{"n_layer": 9, "n_head": 6, "norm_place": "pre", "rope_fraction": 0.25, "tie_embeddings": true, "init_std_o": 0.0, "warmup_steps": 287, "schedule": "wsd", "batch_tokens": [8192, 16384], "seq_len": 512, "z_loss": 0.0001, "steps": 11216}
Each number is 128 + 32 x the weight over its row's rms, rounded and kept within 0 to 255. Layers, rows and columns count from 0. Numbers have three digits each. The size before them is the row's rms in percent of the matrix's.

# down: layer 2 MLP down (transposed), 768x192, rms 0.0598, rows 704-739, columns 0-191
# up: layer 2 MLP up, 768x192, rms 0.0702, rows 705-740, columns 0-191
down704 093:109105103137132159137092104089068179157125161124119111107128148125127118095105104177150086166147074111137134156151122097133163096124117114097116097170057098128105125108162169147169084189100121126184085117063112142109122062106133131191083164127134144128089146113108107128093088163139146130127113147109154078075141109171131134180122170066165129171123167150090151133130141117121110123118118101130162132189092182138115088133087170156167117108111033094093114113145133121137153022070161149172132153066056119092132079086071087143170143077137092155121113141136152126192103183101115114
up705 097:150087116116188153131169159123153093080110126174124120095154146140150115134193113120145116133119113146175097079114124118156121141098124050136190172185123105128162159091168154078125201101088105123106141084100131151145125072091100050155078229131125141111103114113133115103160153125209091073165131074097172117173170173146077181082146100161139081189158112140159092105088142108114096138116115110131175117106148141152136122109083170093106136148100147138139145173143074096148129128153127128133151045148116121101121150164167147141136146147136124158174120101107172092150135159199144069
down705 101:137140126149128077141183134151143104202105174163039126127142105124112082104049124066154074159216106106089154144128184161102112152105149114095083177086080156135057181135107126191140090136101163096126120154074167162142112109136095130085152111131137146140126111077130173144096103123060171177140118146178066105116136115143071086149122078121150166098134119191154149156126118082157077074128189146153075137126123155122154153179082096126101109079100163128092091157091113086100143100123140089127108145150103130084114123104127104136131096115152143145126122180115097142105084102115110156
up706 091:152187082129066160132101090064119170106088186132118112122119152182111127106130118120098164066124140150186138118094150139125072139123109166123113063126091098140110112109155114118073123115102122164102086116115093074154050073084149147155128105168120097121114122145151165145149145147131146089225048155105094126124128067126110178104151114135067147137138125134125126083160134060114147110164128172106114137138109146127096141160161127213164121150086141080089096166170161148187148169157155111144141139153105146095107142119128161174179182102102149105072090127102059088149154117177089134
down706 085:111114135107175195092120165096149177157191095147160117134147129114070094111106111120080099151090158128064132125104115114187133076155178190062197121103186163156141132177116144165095150167133139136084104127088113139125213127169137111121127134097155088068090094137075132148146095169165105089113173114113172101109099150135125110172053179121185104106098158111119171132092120180137118127086117108141121074111121124137094144069097120129065175153120097139192134102124089100113101142125142144163130169173134106134051160137095091070067091142111136165106155142124159129135133110100116113
up707 091:128100153123149107150131103193120175104157131062115134167157152148109132123177149149160116144118117124109131090150125183128125117147101113100158103141093136102151131099167132078081112085120110125133125096106128160155170148085126144156148134120101167162103097066105128121156146120114133091108139091156107153129158150126167132134139181129102188098092079072106099085167096029169154059143142162094091049127159095088116132159156177132192116125101117119160082178083174164117099056149151170072113073111054177093147157163116133129136148170156097186100140085115077163110060153184115142
down707 098:095181063128131113074074160091118108120107181221142105136118129077121085107067100106076116150147122147143114136130096139138096167088113187157061132115113068124096132125110111129149117154151141174138146162126110135108126123127161146032121069107143124100172161135138118112128141145184091126153139106128129190109149162114123220138101095107190121148124160126083146163132140164106115180150142094126132202098117124151138120123122104136089173158138153136087174162186153104154129139108163170155122173120163090123133115088115169123143143159131100104086112192112168125167207047068154084
up708 106:112098113142104153111142138071134114163145139119106145147232124095148148164125112139170128116211115078094154081139138131102090117109120159138123116142114135139126168131153154118161123103146177108219133090160035099134136088137126098150123135114129166193160126161132144082158139111172076177205126117029155200145077164163093173100159172142120130130118144118151180115123200130119115120124054198156106111134110098129128142113116129183164152199118163091122061140142144095132076088140184128164158104154109145100111097120102096128138139139121098113100099141155135126160161131107165177
down708 095:069098121121142131140120117146096149168093160151126119107081125116112129112160158149134133076091135103147157121147162120111123144172161152135115150109186119126156081078109180169089161154171129133112124139099157167099194076146108085137094137182107076134094143061128113129079117124181108136167085125196174091145085103142065082156156078194150152149167131120140091106140088150145164182150164143117133169099193120146110183099132065058093132109173114183140165102169091152149150101099135087164153124105099089200119109138129166103116127096062129087102177106124121187137122121145189183
up709 104:156132055141138101111063102088102121084153142106097144202145189135113084161163080203086120148089154105113150165099160160128113054186153146086119162075106081084141165150125076130153102164114149193140170140162122128172166157134115126158102119138111128102114134124208087141170118182096110095114107159100156165136097113067084126180107161131090145131167086153149106098137226084119134132185179166127091169117125140148130135157108111151105101110085102107133098123196144184143099124122154071130126115103154146107158152088162116091179147153129112111107163119114066128127098156118138147
down709 105:211135159099113161140141158067113136130124159113116090121153117128162088133077095099141104109130116105118044107124167136102107149098133155135165129143094120112137117144109124111144084073187125112080160120064133102179119154107069151122118153209158112108126067107081044152090166133104127113158185099138113113138069163172130128166133092166154140094124108135181198147163048119093179135095147155096071128092108119119135134115200124114166138135159187149132204152120150148135153152078091145082163108146126117143155169121129133121132129095148111131091154073052129072144149127115085070
up710 106:068113133117120138139120070125148123106186107136132152106144174121103139133132115110140150096171186135114100134114155152075103101126096153066079092106105097116101155174157175103080175132094137134101106085148066093168146149187111074137158138094154144129149176131145158123167126113139125132113140104000167152142114084163134140086177117103065092138167065100146128126132207144071137085143075124126106145177109102146154154108090101131166107146132109107069103142129097094120132067208149120158123115160103169116151118203138173162158194090166137106143124138164171136148132118128140094
down710 106:146153087132132105190176104142120101110105123110141068178100198127123113131185142125150159125126126089123181066116181114090121148120126069155067160146130127127149121153175157162135083119104158064145162177148140158128181126067155153056139100088091081141121147157092117150144121144107153173081094155133085114140113103154063119154157090102101116098121156104100166160154096090141075099144131134179099118117154050154139120127102157074128155162140107105215171088111170137167105128109159147080139091164121088111107143059137104088093096129075107151147135083094083132179193148149136165
up711 109:089078160097113099113194077125135168062132127160109159137179182149193153099178154089144203051147088067095122145150109100103137161065125145166152063126133158159125132144151095129139083160142118103072200192153147124139136158070131120117215126072115174160137127161159108097151145143114166170101129123099161102152161131131069151150115118143094115146103125140089115108178141148139176147135139147089079137102146143141138142158162084165156133153145139178104131112109091174105162147150129075135120127094127133161149159078078124117095172122228121152159152148105085150106146134098141158
down711 110:132121085166145128122111138183137147183151153098094177118178136116152140167104080096132147121181119118139113122090155135126092159138187155086136109144107113164108164154161046109101132126124158136131145124124152109098142174150074115117126089119115148138176121125101186160125190058118087100100158139159172091063025145132150038182084139060110069185095187071113114137122195085122125128123121177150107140159062155114129189173129175148078128123095166104162160195139115123138142136100129154122157139162151112129116117150137109147142166122079187131088119136144138077122116096147136098
up712 100:154139113104121162165126086102150176112123121219132185175114192165119155118138138119080083136191160170143150101148102150125083104080117094140183107117097173156107127121151137085155170071131114105156134169157067104160185188141131105116146128051107105084168173148148137093120104108103117198124082116077106152171139095152146172078098085150095112141173160067128123114146130131107142101150169189135111114068104123086202150149183089147126091108105147131082140077107108129127104130160143090125115091098126103131150072175140129141140124187111123159070171101136118107092133097105182090
down712 096:101141130151112132101142134154106123151151143112119096093150116113138053132172126098187138147114158138131146103115091120131135211198171151105069142199110115042116173141151138179138111137135110127127171100083121145087097122120056156141135121181133140156136116134148148204143137127151122145165114137086145096099117110093074148132170191059164175145070116102083050110126146079123141181102093096154101181158118151116089133094133084119170134120091158117151096124174151128142149102080100116173115168191135170071144145109108115138139143059188143070168121156138185097094113073145124151
up713 095:175097117112121109177137137166058152083204110095130126176168160149078111090157113168097146120123111111125110137127122130101152150108099085134156076126146107132104117164074109145133189129156120129136108103194122114125166152168113165235160125127163181096096178156156095146188118174110121108091132186151172120144169106122139169137146168150117101142127097083157137124139167078128120075138105148061059137099141132097166150125140117149107155184148079117087126060166117177165134184086142125149144124092111132118097102119067100114137163136179129111183175149113084126188058148092147085
down713 081:167128116162112129125095067175119097117128116141159144104124151103143152109117145087175143125122137095056157152132133187178168152090107098149126111157148135144152162088113158060074119117126123116077132180086147137118164160085165126053117157184076110120155170063159152146102124167124114147173173095147112112149074114178179170114058126133123137098138158114158098118100066180087134206125072156126162089149148150163110150098204143089144093044135125132085162138087115137132153169111169145128120124148141118162129198157186081121128083124115141130196183119113152120146139140122152176
up714 090:192129074116128123133129168136209124181095138162091092129117120155074052143169141170066151136158158114131127064061118172172128137081130120070099117131171132142149133146172096094173132083130138155130168120078129125108168129135143125140138120066098137110140118142189106093130166127123087093125094133091149069175100134041149141115152209106152166088088137161155233127095113138141190118088091152141140112146115145122162130141166142082135124119119124146106123211150115129094141129114096133133117119161112136105116092173073170195103163146151131155172120120106125098072138159100104178
down714 090:139132125177164117115152127131169126130148107117136136144167094132162137124117111146108116171141151099117089179130126125134138139175100184115200156072048158130113131115128081145124120181154069088143143150150180147070075149165147111122167232140147178108143137158049124154134100170124142091140147173071138174093182125121095136118102139149127105107128097133094144154138098095101083104089158083137110202169108139079088163174118113097154179067117090195166166063147183147122115106074124139103117135121132142085161112089156137106125105091133147200139123140136129176191100155107074163
up715 096:089115105116155075159154130129136121189127169167116145146130152152171153124122144164157139127143120136153154121085131142105131139153144072134138147182193055193152134126152146146114122090128193116113101146105162104151151179113132141153102099165139070174107119127166128160090142118157072150147101072128153172114062140163137123067182170112062122155142115099150075178129141055102099154148137175154158110116126077150110116223139139064104105114092138136098167147164117173164115178180118132201166105114165152135135103066045134125128139177081149160153133085176106140078110122129155164
down715 095:137177180117124116122131103169101126094109121080108143102114148169082074144141094172111134045169172051129151140181153149119091124109145089140104085098179170100156121172138087166123141146162069160094105147168116131119120110119162119095151169126154098114154167142122173085173156143088139084092159164177073116107154137120132113118180138153243134110107140162102122096163128197156131121083137086115141111163166187109145152065098133176099123173157127157108129103128077115099156138117157107096108172115055126055126152168171115081128128125098136102166107168082120133164129174154087112
up716 106:147113139169113089134116110144139116132134089094153172156137141149131156123163142134155183079092164087151115123189076125141122164084151139091095138134158131162076173147111133109183108119203184137105169135146077120114155111102091121142099124100135095146175189147090154118178153090137129142132125089084144139081119145163157165098180106138119085132147035140134106096084210065141133100080146191053143137198117133120154108165129208161144101113077110144085083140122144130134076110169121124131098124157119124175103168121133107090122134161091154204122107102161196086152100138167171160
down716 100:107089152110164086129085144129145125092158193192151120140102130137166152113166156139118152084062119138141108157082131122124112102073114053113141161122199172100116200151194174087135091121152113141169127173150111091124096168084071143078161115070133062120108132121094142148110169130160122072114146133137115139124181119160129170130085161154132165145132094168156130168153081106142131147041159134147124131081127091178130029144102187133116082169186095189161151114137150118124130136112156085127101084111110157176142091106085136077133083122106137183117163150160147112133160143138117146
up717 108:131157132092125157166103136111113133152183108105091169161149106137116129093160093181171175123119078177077114176134145158121126108104117090163098129158136186114181189122176093123143183134111108143150137038112178103172133112128113173162095122160133136193103183113110142080128147106186121111169125121113154148161187161118140112133140099162174108107176124158169125190134086118118141134105072100075161099213142137113139091123098143107104093133186133139099141146090028126126151181106117159063155066166092109151140160146143182141146130121120087110104146144119153120055181157140166136
down717 112:146149109143084104104170089120099142123115120095127105141129134111147123109150188117064122156113119128147149138135078119159154119142090156150152112127118119086114151105096086148113108161155134113151078119112167092070150146100165131133092119130110130091110090213208095156170092110145079152090079138101161061160072113125106201102115158070092178131073167050140113126123176096158104104142157114171084108171184150153090118110154114152109193174089095107163036122096171135137116138150131111134110112055188123170180062117138080156094126141106129077101163131150110131140091122146177113
up718 093:161113126088085150147142136113156133106069058135158108138157127160045170169169115126145165172128153161088200159072134114091100137132144093160076146162090091122144132126101124127124112123073051117132148132072154102097113130122142125113147136105119163159112181166133179143176122099158157135131049157076151143109124135061173125059147159114110100135139086125078151092104161072122116110149134127162172174146111162149124149109180050122112133138121161119098107150063185154110133125152158146081160133137151100138178116151141153083211144208091122162137120149149070109145164168148158158
down718 098:116126155115161132110074116189095138116180188092140176076137156112168161123139132108128146124159151143141110171107173080114169108085154086151132112155123124142088177098145125126142135115155210052150121076152117143142107073155114116184138146096139083096195075132142125146089149154142090148157137080142130152127123183124087134111187078138150141126162144127120137175129072132141134129090137150165188176132160104153111122125112113119101115179146070146188142178132040131087138020131122146087128118090142137153084140043100103121133116064136087124120108093129138081070112070119122103
up719 108:165137089082134138133152154164162084170148137051145113084229119162080073140167122102137149165078160084120120160127092180119092059172081103113136151134138114140129116122163121173155114154123062141111129159044148132080164124126140110127179176131137132088128114138165148121106116118136161177174070110134153158091084138089178101120114148121121093152107124156167094059158139134127166118137145169094074124151140097138055108091164092182153140109082157065074061130123071097110110130152130158105159139119113131142155143137130081209121182175122136106142158161109138124091152118162154128
down719 108:159120098119096121140084120106135157095147215119141093173177156190137162145142102148131182114130091149096125154133155160143139087103190128153130161120123123154136132122122146069126100113159120128130218130135094119214181089102144144117090121107142089152065094133161099139088160162145145126165153116088099138099161149072074140176140099120128135078073116102117195185143161137153150123093101130123197089107118073123165120183115151124072106130118170090128096187096133178167088211155070117116085144133124145123149142158124147171128100080145080164093094119139197183158143122112109156
up720 113:142141170104096141114127147111099081180106153101154145114122104151119134096108083176178154127158161176098040109103122096084103098090091159066113099147143140109146129148119133065130153096168114148145106101132110120161094160074113105113137094088128086162123153115120145168117224044134123151184103121122115177159083165120107094144172117179094052148187132175150179131089140110202151117114107138191148073119126108124138062145114089081118117189121181163087123149121168129145074110161149121124140114203123117108100114142160107101167100158083102170106123153149142103126179183127125145
down720 115:129116139178128108208150142153181149144141157179121116105141099115119194113135154100176182125147165176143162155120165155121195109093172173161130152155128175173086164162104119206137128152120161102158127144115169094103148095140108131121107136115034145176135117103153059156108142152145106164135157150131153154154120108099128157134108148144095129124115147076085081077119156148178152084103116189137047154101109081131098153182141125105115128111109106162092098156134141151095145155202147125107100138132127115162126047108159168160121195114092072156105160172148081073076150137075113105
up721 107:106053122037163136146097105158112127081158181139107116164148117106130072097133077169107134121114112086083155110116128120128090097094093077155093168114145150155142147099148155124148167116186145069194159190062118160125168202131094130128131147099058124169024114121106157185141141117149143138145109132134148118147115126068160115101192097060096155128112076137100116121154162142190131098183138126173119145152061110189104132102160161127117065146130122123116106157096124112113137197183138129112109142111096156130102161171132117164074130148108103156114144098131084099108134114117124171
down721 103:071078123195210125110164126112145117145104129155086130136111134123128146096100082091145099182183139072168128121117103117173126124144140111113132102171134138146133115103090120119193125098117176151126111146168141133130117121181057102138081150066111088105085186156099068147123130136140135138060105123146049194138127120146117139118105113110063135104106129146100180152167166168158095162120108149079185086107114116073152137171093193098118080131160129178164098067149135112152107084152111149114113095140127148109137099165135173100113089121127073159100114105097114140118059028092111156
up722 086:135121176112100122092074128091099147149168201123107175129176131159137147125087093172171136077146108121149156113128120153093117167101135126086151164125103094154171100077142138097110188115170147133168120183108088130164176127102113128178148179120161127116162157081118126100156193119120133128155156120091168150124123171099154208176138109126090109120173138152141188070146170080120079167137152132114124149117169165163164140185126175120123078138133156150060168178106132126179083142192110103102158108081076078135126192097078111172138150180203087107134119140136118071118101128101112124
down722 090:058173138159099116124078041106125102079139131128157146107109130111127106174093131140107112217163116124176158118140115147128187100137155186148104107142141107126148132122131113129118128178134118078123111127177141163176099054077118100112130148168133131100101163104195109126172153132115138032125057109163134152063076055159099101144066119124132195093134095088115189117121144116098146123088185122170112142103152148160147117125143126163118131140123166094178105172109080115144098104149132135111088133108088145115159013119127188078159116139165103104148132123150100087143133117128158118
up723 094:159161080072108129113151115205145104141128208062155147128151195117146100080166085115170160137144142103161134178125080093069141097135160135120118035136117128117107119140142129149149171089175100154139126174137129090135162130194139150145147160143100158099154166070195073144129151093156163130110128141132141155121149147094117076151160146157104095147097134192116098126142128106158050091127118128077093121120126112123090121151062135097124087163047157144131123088135135116157162116120078101114128108113117071111175157148168105121149159097183092178135129133072112165115073177057128116
down723 093:159114167146140158138132125103113177149141054045122115140082116132130092122130199134056120121101135165096110178127133147154177174132194153174145087149173109174163092121170122171110133103101123102109134116160149151122139129107134139104060046105167126119115122079086137144153144140106080130123201097094111137123141164121098165127144134120127056140171075062085118111140087158140139155105190147103197100116144087122134131081156105149122101141068092142089122185116104153150127144153145145049147127079140151101147173107163176126140172159133213152078175130151161149136134116103182124
up724 092:134152128136132115175135102159123135109156163145169148143170143162108105149175165131209068112127148121185166100097100128066138155147131170180073112086118103081118124062055163104154201116162084080146087108154138125100069173121160028143108116178120100111145151155192120134136149121110115114200126103145148147106111137092109137134167150117074139103128086165089135140131141101146094116089088214103123138078127143130102121128144144118151070144130055172115133068203088140122154095156128116147132063134121128133128107116154172144070131139160119093109152166140155160146162120151168074
down724 081:191124083126157199130136112062173134152173098113184179125102130096141127090080155141087168105108091112064139130112119111146144101093131078155130120166187124149134119122175123126122106165116128115094134157180153126142151150090026153127148174142156110174150158098081146114150112115169059136121132167103218123173131139158140084110098110146118152156144134099131141109085070128123099147178118133172157162136173123101153174138090114084114095142111151106195101112103180137109148137074130123104172125185169139139094176153104135092166108100102162083174136098037106133094095081134096084
up725 099:129061122118118162167099081170103123156093122141107126138107197103148086100152114171144107149171079126152126165124148151140050175124180143149104115128148104114115143082139125149135208125195189147112133118145095109131146100157111194200133124179155097152130174087149083162085156133117141161131093132169155118212156037131115132128146170182139146097110087163181110071136145100131144094125160157120081121178139110165109168120109094160143136104119120126102171111119064156135110119152081104130145144042091120166154129099139159184113133175121079075114161148084079164134095135143129085
down725 101:167084159137165136120108112138121147126152104140133055116126114105112169119151123105142098132099168135140100139180131123143141137099119124155139207098144113098147094125173136189141061108202113183134103163158086116156080159121154123093173170089123135113207095134080124146147106166093128067143170117093136105049153131165168123123092099094137107155087121110120152115146067144119141189100131102076176117074156123136169110078116082068137094082088181154117098100138221098134107112117124181097092201169179127064127124135139153140162107158095134165152159152204146133122153098125123150
up726 111:092059101120096137168155068100145130136097131126159157159147148170156109157174097164152177157140137100106115190102135103092094116112129130146165143112082099106167119099155117113130149116101077130095120137109189145130166164121099202174128101153146142154143144108089076049199153128178117127178133147026127170174158105075078172137164141057132151137119103177142141154127162107120157069140111120134127176186122123124130129119132078130170131103175042134108150116135139175102192154159107111124156143108080152075164153091116125169152081096136124175121201112120129117077163103120128149
down726 106:190104113027121149106094168134113128111193161124115136157147124157089127128080135105068161117123132143137167106089211145135130156098124148135089185146141138189121050119102095113102098123088205141157089112154135127156154124111125096094072145141133089051096156112171149152162108098138104115132134102128149084183067156081093152174091046145152119154132134163132105069131129133136164103187115143126119123120086156139129176136114092118126148136097219108157079181127079125143103165175109148136110090058127140186106143135088097190116115175098116115127114089140101152105133143117149103
up727 087:213096180088164137153129126121099144131094138116141087131171147172166152140096153133114085083206160144124086161146185132093146096092133114130104128175120116157123127137187176125150166079153163072115147175161201139152133211163136126129102157125084097189140223155114209126165117124151148157200120135111120164169082117130164107126124109152166113130113110146155101103151090101137141154146165124132134106178081153151127122151122149151135112119167150114144169191087155135179133124160121084146163148159142147158122139131052143129127141120084054135176101139156091135103187148150067177
down727 093:065093097198097115078123142107150175101148192128155161121126048078146119150182130099129147135075114123163130120089078116130106187170087144095153099116105108115160125129075153074104090120119117155146101103139088155131160060103106153142095162100104206130094091129136106164155151104131093117093106127166096060065121082113128159067210143156083161088141121115091145087124138092141102159108100154103108112122204127081123126128149062163167103161118140113091141078120089127100094100142156108147083123113093126087126100119181153099114106098162098093156176128111099110159108140177186087
up728 098:141110120094128110174198078168188108165162080138109103100121176134116116123165103125137136125110120150129124156169147183091144104060138148161170141102154109098166143237102129101127174167095107119114129127075113120156156166120151140152158160156188097086100154103220090082134119104159111127114114165086181091122210166131136150131172103162083117162099152102139184091150110113113103144160116144062141158155108154106149125091152108073018110166154112066103141112185136113122104184148123114112139133168089075134111162105109159136165183137134097123141152119123163151133140113105159158
down728 094:120130151133059193119076103150146132062109145112160135170070103071126170170115151123164111099179179085092149104138090166180131074094035122107149116166113142132145126085112151171154102113100152096117183096128087123103119074125122075106106143110072123112119118165112131106077130188121147125121154083116102148157106175122117129119151126199196102110176090115121113150080085110107098110145123107129128166136184054129129075120092132117139142138103112159180049122119161163106156152131132191156116134103172156079091109166132126114126126155107204092139146188130096152109091162121093076
up729 084:161131102112141061137118083193118161098157087187132139128101140183086114117128076125130128142104167145121180155100141166128090100120141137108162090167139146103127137118116112110193149071075107108144121070154147137064077134122146121105096131129126120109142148092165165140113171137086163083132076148103142148135157102039123074101133063097100117158157056153088168104167139143157081104103108154102167161146126089106061156131136153091104086177115132110134150096111174127169109143188136110103124101176082191146131168162141152118135106169102086170091125223115087132062109152162099163
down729 090:100115118144133152092131162117104188090158139023103171136120124090161133128153113175175107130154132148132133062108146085120157148121130174137118100095204135169156105107148138122141108205198123064148187130118103160194091090107129133168104098148175087138131160136129080132104087133165125132121132105158142110127074171215112126110103095175150139097168194096148097114137124095121111168115171109130098160127170173169120097110126113188150147121103110156162117143119119116124151094089078133103144186126173120122102146093135123072131146103183159158134147019114160049114116111101154125
up730 103:141114112105177123159131117097229063145092144159137196128134140143165156119146160142172119102129115108084138133124104177158077136084105068162128108163115104152060158106118098086110148132099168137114134148134084146155072168142107159162167184088123117118106134135131122071118151131146080113120098144098100117116136144128140160133163142090065094086116120128108201118145156105096102164099096157131133145095125122173124146203155116150164107112098157160082169184151143143121150140082037094079155126136082112153055128119065182096082118176121150139104117124094141108118110080066059188
down730 101:158148152179119121153153075124172138128087113104182092171094125154128106181133067127114102158140129090177122122108091157164139098152094102169138094119173133082171179140087122146079069100101052152112159144141138122121154078111117127106138160134077195179030112163160186118196070047115155132128154079129132148149143138104099151138151092135164125167104085163166129118182162077149121134144097161137095127160125136116112164111094117090161097179071103150141113167139151090116151068126195191098096119110137159121146140139173066119136178120189112116132151164172112122116136129145126142
up731 098:172081146094161133182095126118120106137144154135118145149135126162132054151143102160159087149100124069117151166095104137081154113142183105097169156128093116108138117167123145124093117077081096124112183163147187097150180163128095138132115147113164105120124107124159129116088163132171160147108121147096092079118106175089147132071196113126150166137125069089106128184178128156153161112105160149098144165146117151181154143188163166025099133107068135130113153159117067169089100171150143102114137061096094171169108119139099163128189073153153148149149204115174145123159196107101105142
down731 093:138160114118113164090158135125131179147144105145173113108128110133118109092114122128103067105176109165181036085128165106187066136128086143104087109131157106047148176114147123133156156092137107136143094088109111113191153121132097121179157080107136096156137142090146122090149123112075154157126165080159175112083118070188175112090100102132114105156165143126098186081109071103160106152133099108147109120188073165143181154102112071105132126131125140088095158161118158121166152056060075141133160134101202103100111158058120091159103155116097121118108128120116084152083149180117115142
up732 095:192067119024124134148125154118167133188134160124151144154108121184114096084090140111130159163163124116106092131129134128181125088128154125175112106075143117120129149161133125087180110095166098121128111118117085163075141119149107140160128123145064133138081109166157085162133131130177063105139087090114189071104080138086125114100112098111084100147148110129157133073120173108153095115160136117134121160107075106141144122142091098142164084164091148041109164142098051111094111215186145121122107139168122097123152124134066131104103128138173135092155125146171162046126189121161079102
down732 091:056148126130133176106147143168131078110142172164087103094121114178083144107142151130122164120081102132055169143113112175136113152118147105123192053083112170134163121120150088099129142195122184179109117092172148152132091110114080133156115155101064082093131132065097148116075101098182128162046118149151119117138100156125137148130171125085140150124136105155148166148153085152054159146116061208064175135188071115110131101106146147121088150116125098165117149144184148143125173101162125147118178080127128156170115126147126143129141124157145146185091158097066102183105123134139114124
up733 092:177116170165097147152130053143108088139068119109139138137205162173128121126134090131136106102141117178180181116124139192190104168177162114169115165136117139171080184113071110159110163110137065021130171107143122110113059159160108137131196132121053133085084143134116121078105119142103106073219077134157133111127154103119131142126157115144113097126118078168098111122139165101169123116128143161133153120159054127160156127115146098122141116148100189146119124185159162141135173155128131124138131148115117172110145167097123112144104142137063076137138152102152142085149164171127083168
down733 091:184137159049163135115184158143133142130155140207146092186084104043097129077156158125132155135123140142098060126139114026089113139058133153138158136126152111131143082119185098116112168168104107114142121159100123177077134098122089088192091131143185135185153089110133108170152143139128095214164129138102120123139163137172155140104114123140120093099144139094139186093148103170123149175145127141133124157121162082076166134155126138155079102154139111100125107103115119146099106204185095117111119135147121082104120132155072136131119074156160183108122135149112162141182140147123050102
up734 099:142137117067149202124114127117121111182146163148105141104146098104093116111132170127145150092115153153179059116088096138098142119106093155047137137171144090136081150123138120174101130121169106128124165114051095113124132161120097097144140108159066106173100108093125097130088164125132159104174165165089120108181180090102038095094136074151122152170172132133164130142119161148160121147163089141135155086173133121111167102134124120121101169159139149040152099168135084109095109109212138113084133140163061079185123117158093127137112185127098036162154087162102152110119138137134087104
down734 100:191128131103125113096128122085102174094075159113119125142071074113125129132086129077089108127148123081158114161147170129135125108124132116118102179117138162174119088119157085117119105125141143127118115082195222185140093146178132142103087156099144131113078112118106096092131067152115124102156085099129073143165139080166172129118196133178183136129205092140163091158141079113106106138164056148138157118084052169129085122098119131153153129167150107168088153080122102139150198189157097105192092089091104115131158119110131162137186094063121150120119125115105166101121175148162120117
up735 107:137195142161135129128052093085120157126105108114165077122152154161171100098177058163125093163121095102134133159138115118123129076156093115127124072111108117109152150126143150138116151122151155166097170083119144072127192126097084082133124108143118162106089136104191073103148154134144170122169038107146130182139108084134128112137143081145124149185119062139166094121174187084138124143177133161125100152131097153111109132111102133156157080158074096120145077125136088119132155104143213144075118093129126122093132156113158119149154144205052142120127208140059096114129115152177191126
down735 111:197101187172167133160135121171153133153132112140071119087087185152126079143148087124151100114088094129150083117157121102098131119114136171090109117171080146131124091154100123125185139105073211071147120144176165108171084195174137132140144113148180187115126144165114117157129083117165101082167094162087178086161137129177142132128104135175120200095095098107134143142145088140117156109098117089140169145120133123154159071121170127147130108149115172134073120105128193177132066106134139160201107170163150140087105111134080133149182147082103109088159165130173127172117131088137060140
up736 103:121057181147142092156176144118157154118147100085117145130111148157161109113157073134164125159128138123095106113105073167085139184164044097153193137135130110145114141141100112113151137091109118147171126132166116097131152197103134115140139106094120220161074131112166107082195159134147116127144098137066127104145149118148134189113131126137079115143147080074095132192150133103089120162197140152156117172166060110173125150106154150202140097130147172110130092133092110157201095107192118139164152144094117121132152121147087087179148124152170052166121168098189125105077113110150118139
down736 105:151150085110130145137092116179137108075136113118116167035132112170081115123136163113087147137162177145146126099125197161143138168089166158096115046147151124135087122104125154096126134155121092123154118144142124120126092077093127134152160156158180119143157131155097105104116120098130189107121100074146107152099189168139091097123129161109176102131107180148154143096138091165151130139165090085080094189120164140034221139140189081069121124131118132155083115179133124094071101107083098096111102138128110164091140137174112114065132081140093108095071082112093139188156159106093139159
up737 095:137117088144120061067093066107172158093174145155180110145155124148130200114151104131136108124138093142142144104150126134151165159186032120121161131186124094119144165087204113134102148181094189166074206068146117130190104150119113119203162121115137133122136115123134118115100182131167115076111052067089173161140095108130149132150165150185102140184141099141143143109097133070167183156132163131136123140136110127099134101176129174114103119170137093094105134092099124167133167162185146124125143100092117142081121131160138090118156146145140141161134150162078116153125143176179147178
down737 101:153113113097182154162156146162119139154157134147112098176122142140126124144052138137079136110118088123094075080093115074150054146111193068107111053088140122133154132205071141082106152094095140115114150176136131163090121094068166126143140093110156117135165150149111111135137164077060108106115124108228166102093132191180236184163083138134142146109123143167135151120128151185126086136105139157124148160128136164170125110116125096086109096132102105147121111127136106092054119082105128136110111155149144092102114128155083143160118117110107176091125107175151097137160177139130069137
up738 100:082109169181132084121119092118100201112096116146130093134170174110151158101111080142052109152101144089160131126109105138164103084145088096151108150162116123113126150132080123164116144129130155126151133118141125112139124143154117122142114086120171066112143151149132129111112125080140163104176141050176165162146140138131073112088158164173121141149188116184116107093177137043156099149123072182136088153134051113169103193123144098143136131160148155188085143165119119184155148146130173117087158133087075151077125160094177097135102157111094086203165105128147073076152071151079148110
down738 101:207139164097172085138112140130105123122195141100147199182077144117118121094136161155223119084135104123110110142190125099077098141145165123147162122065113160142123104135109123124113198103118174146096098156115119165135162141106110152133118122118076160152107135072161116125103105143110100124105125120109137082050102085114175164089058142118124076127116122151151142126163150105117113079172138152143151099132142081090219134108134111117066053142121101112109088190156127137096139133167124077119104126139080166112175128103100174105124099094150137064128203134142163147131126170087098196
up739 097:153143121054131189127110073045137096118105128110152169139092157183116132146130062132101098171117092093141146126161170201137114111148133143124135134098101120074106203150115096131112133148125108112111161132080058080126137157146099120076214145142187148028085147185170100073121161143115109169121114127153177112101137084054150128164155136124129079166054123119128164138173114144140132185117114100107099092150135162096149135161127093185151095118132105137148094135149158119076164143125133096143141138088127141169089133142096125160172143128131085121135205114115142128108132173095121188
down739 100:134056145151144158102138168101164074160154118174120088148140074088139133159093137107127138158072116122105120154093113111068107096142037166173218061159086165140129117124170126173142168097148131117136122147122081140098086140136100073145129202104114187172187145097078166167086129111106101156143127137160164096139145154140123155139127161167164117082176114088098109099154072137167138155128157096130082190125152082126122193099137138063106152166105094139150113122074133103130098073122161142163136177150126075140154182144124129116161107149152172079131100134169147127116144119097068109
up740 099:148094065118112163194149095137166073183086101169084089088088165173145116054120132155078185116161137153136108236088135110116114090157133083147123128083130164124122100106141060138107143164115099151098171173080129086190142149145126103142098176122120124062089130149165131133167115173160147137167137214124129138108098145134141173101126149105093134130159097156195181153129084125117181139068119168111152141117123097112129145159145175145143136132113147105123097166128105160110099180128117078124118099147084154153128200128035162136144100161089105133125075150130144118144129158147143140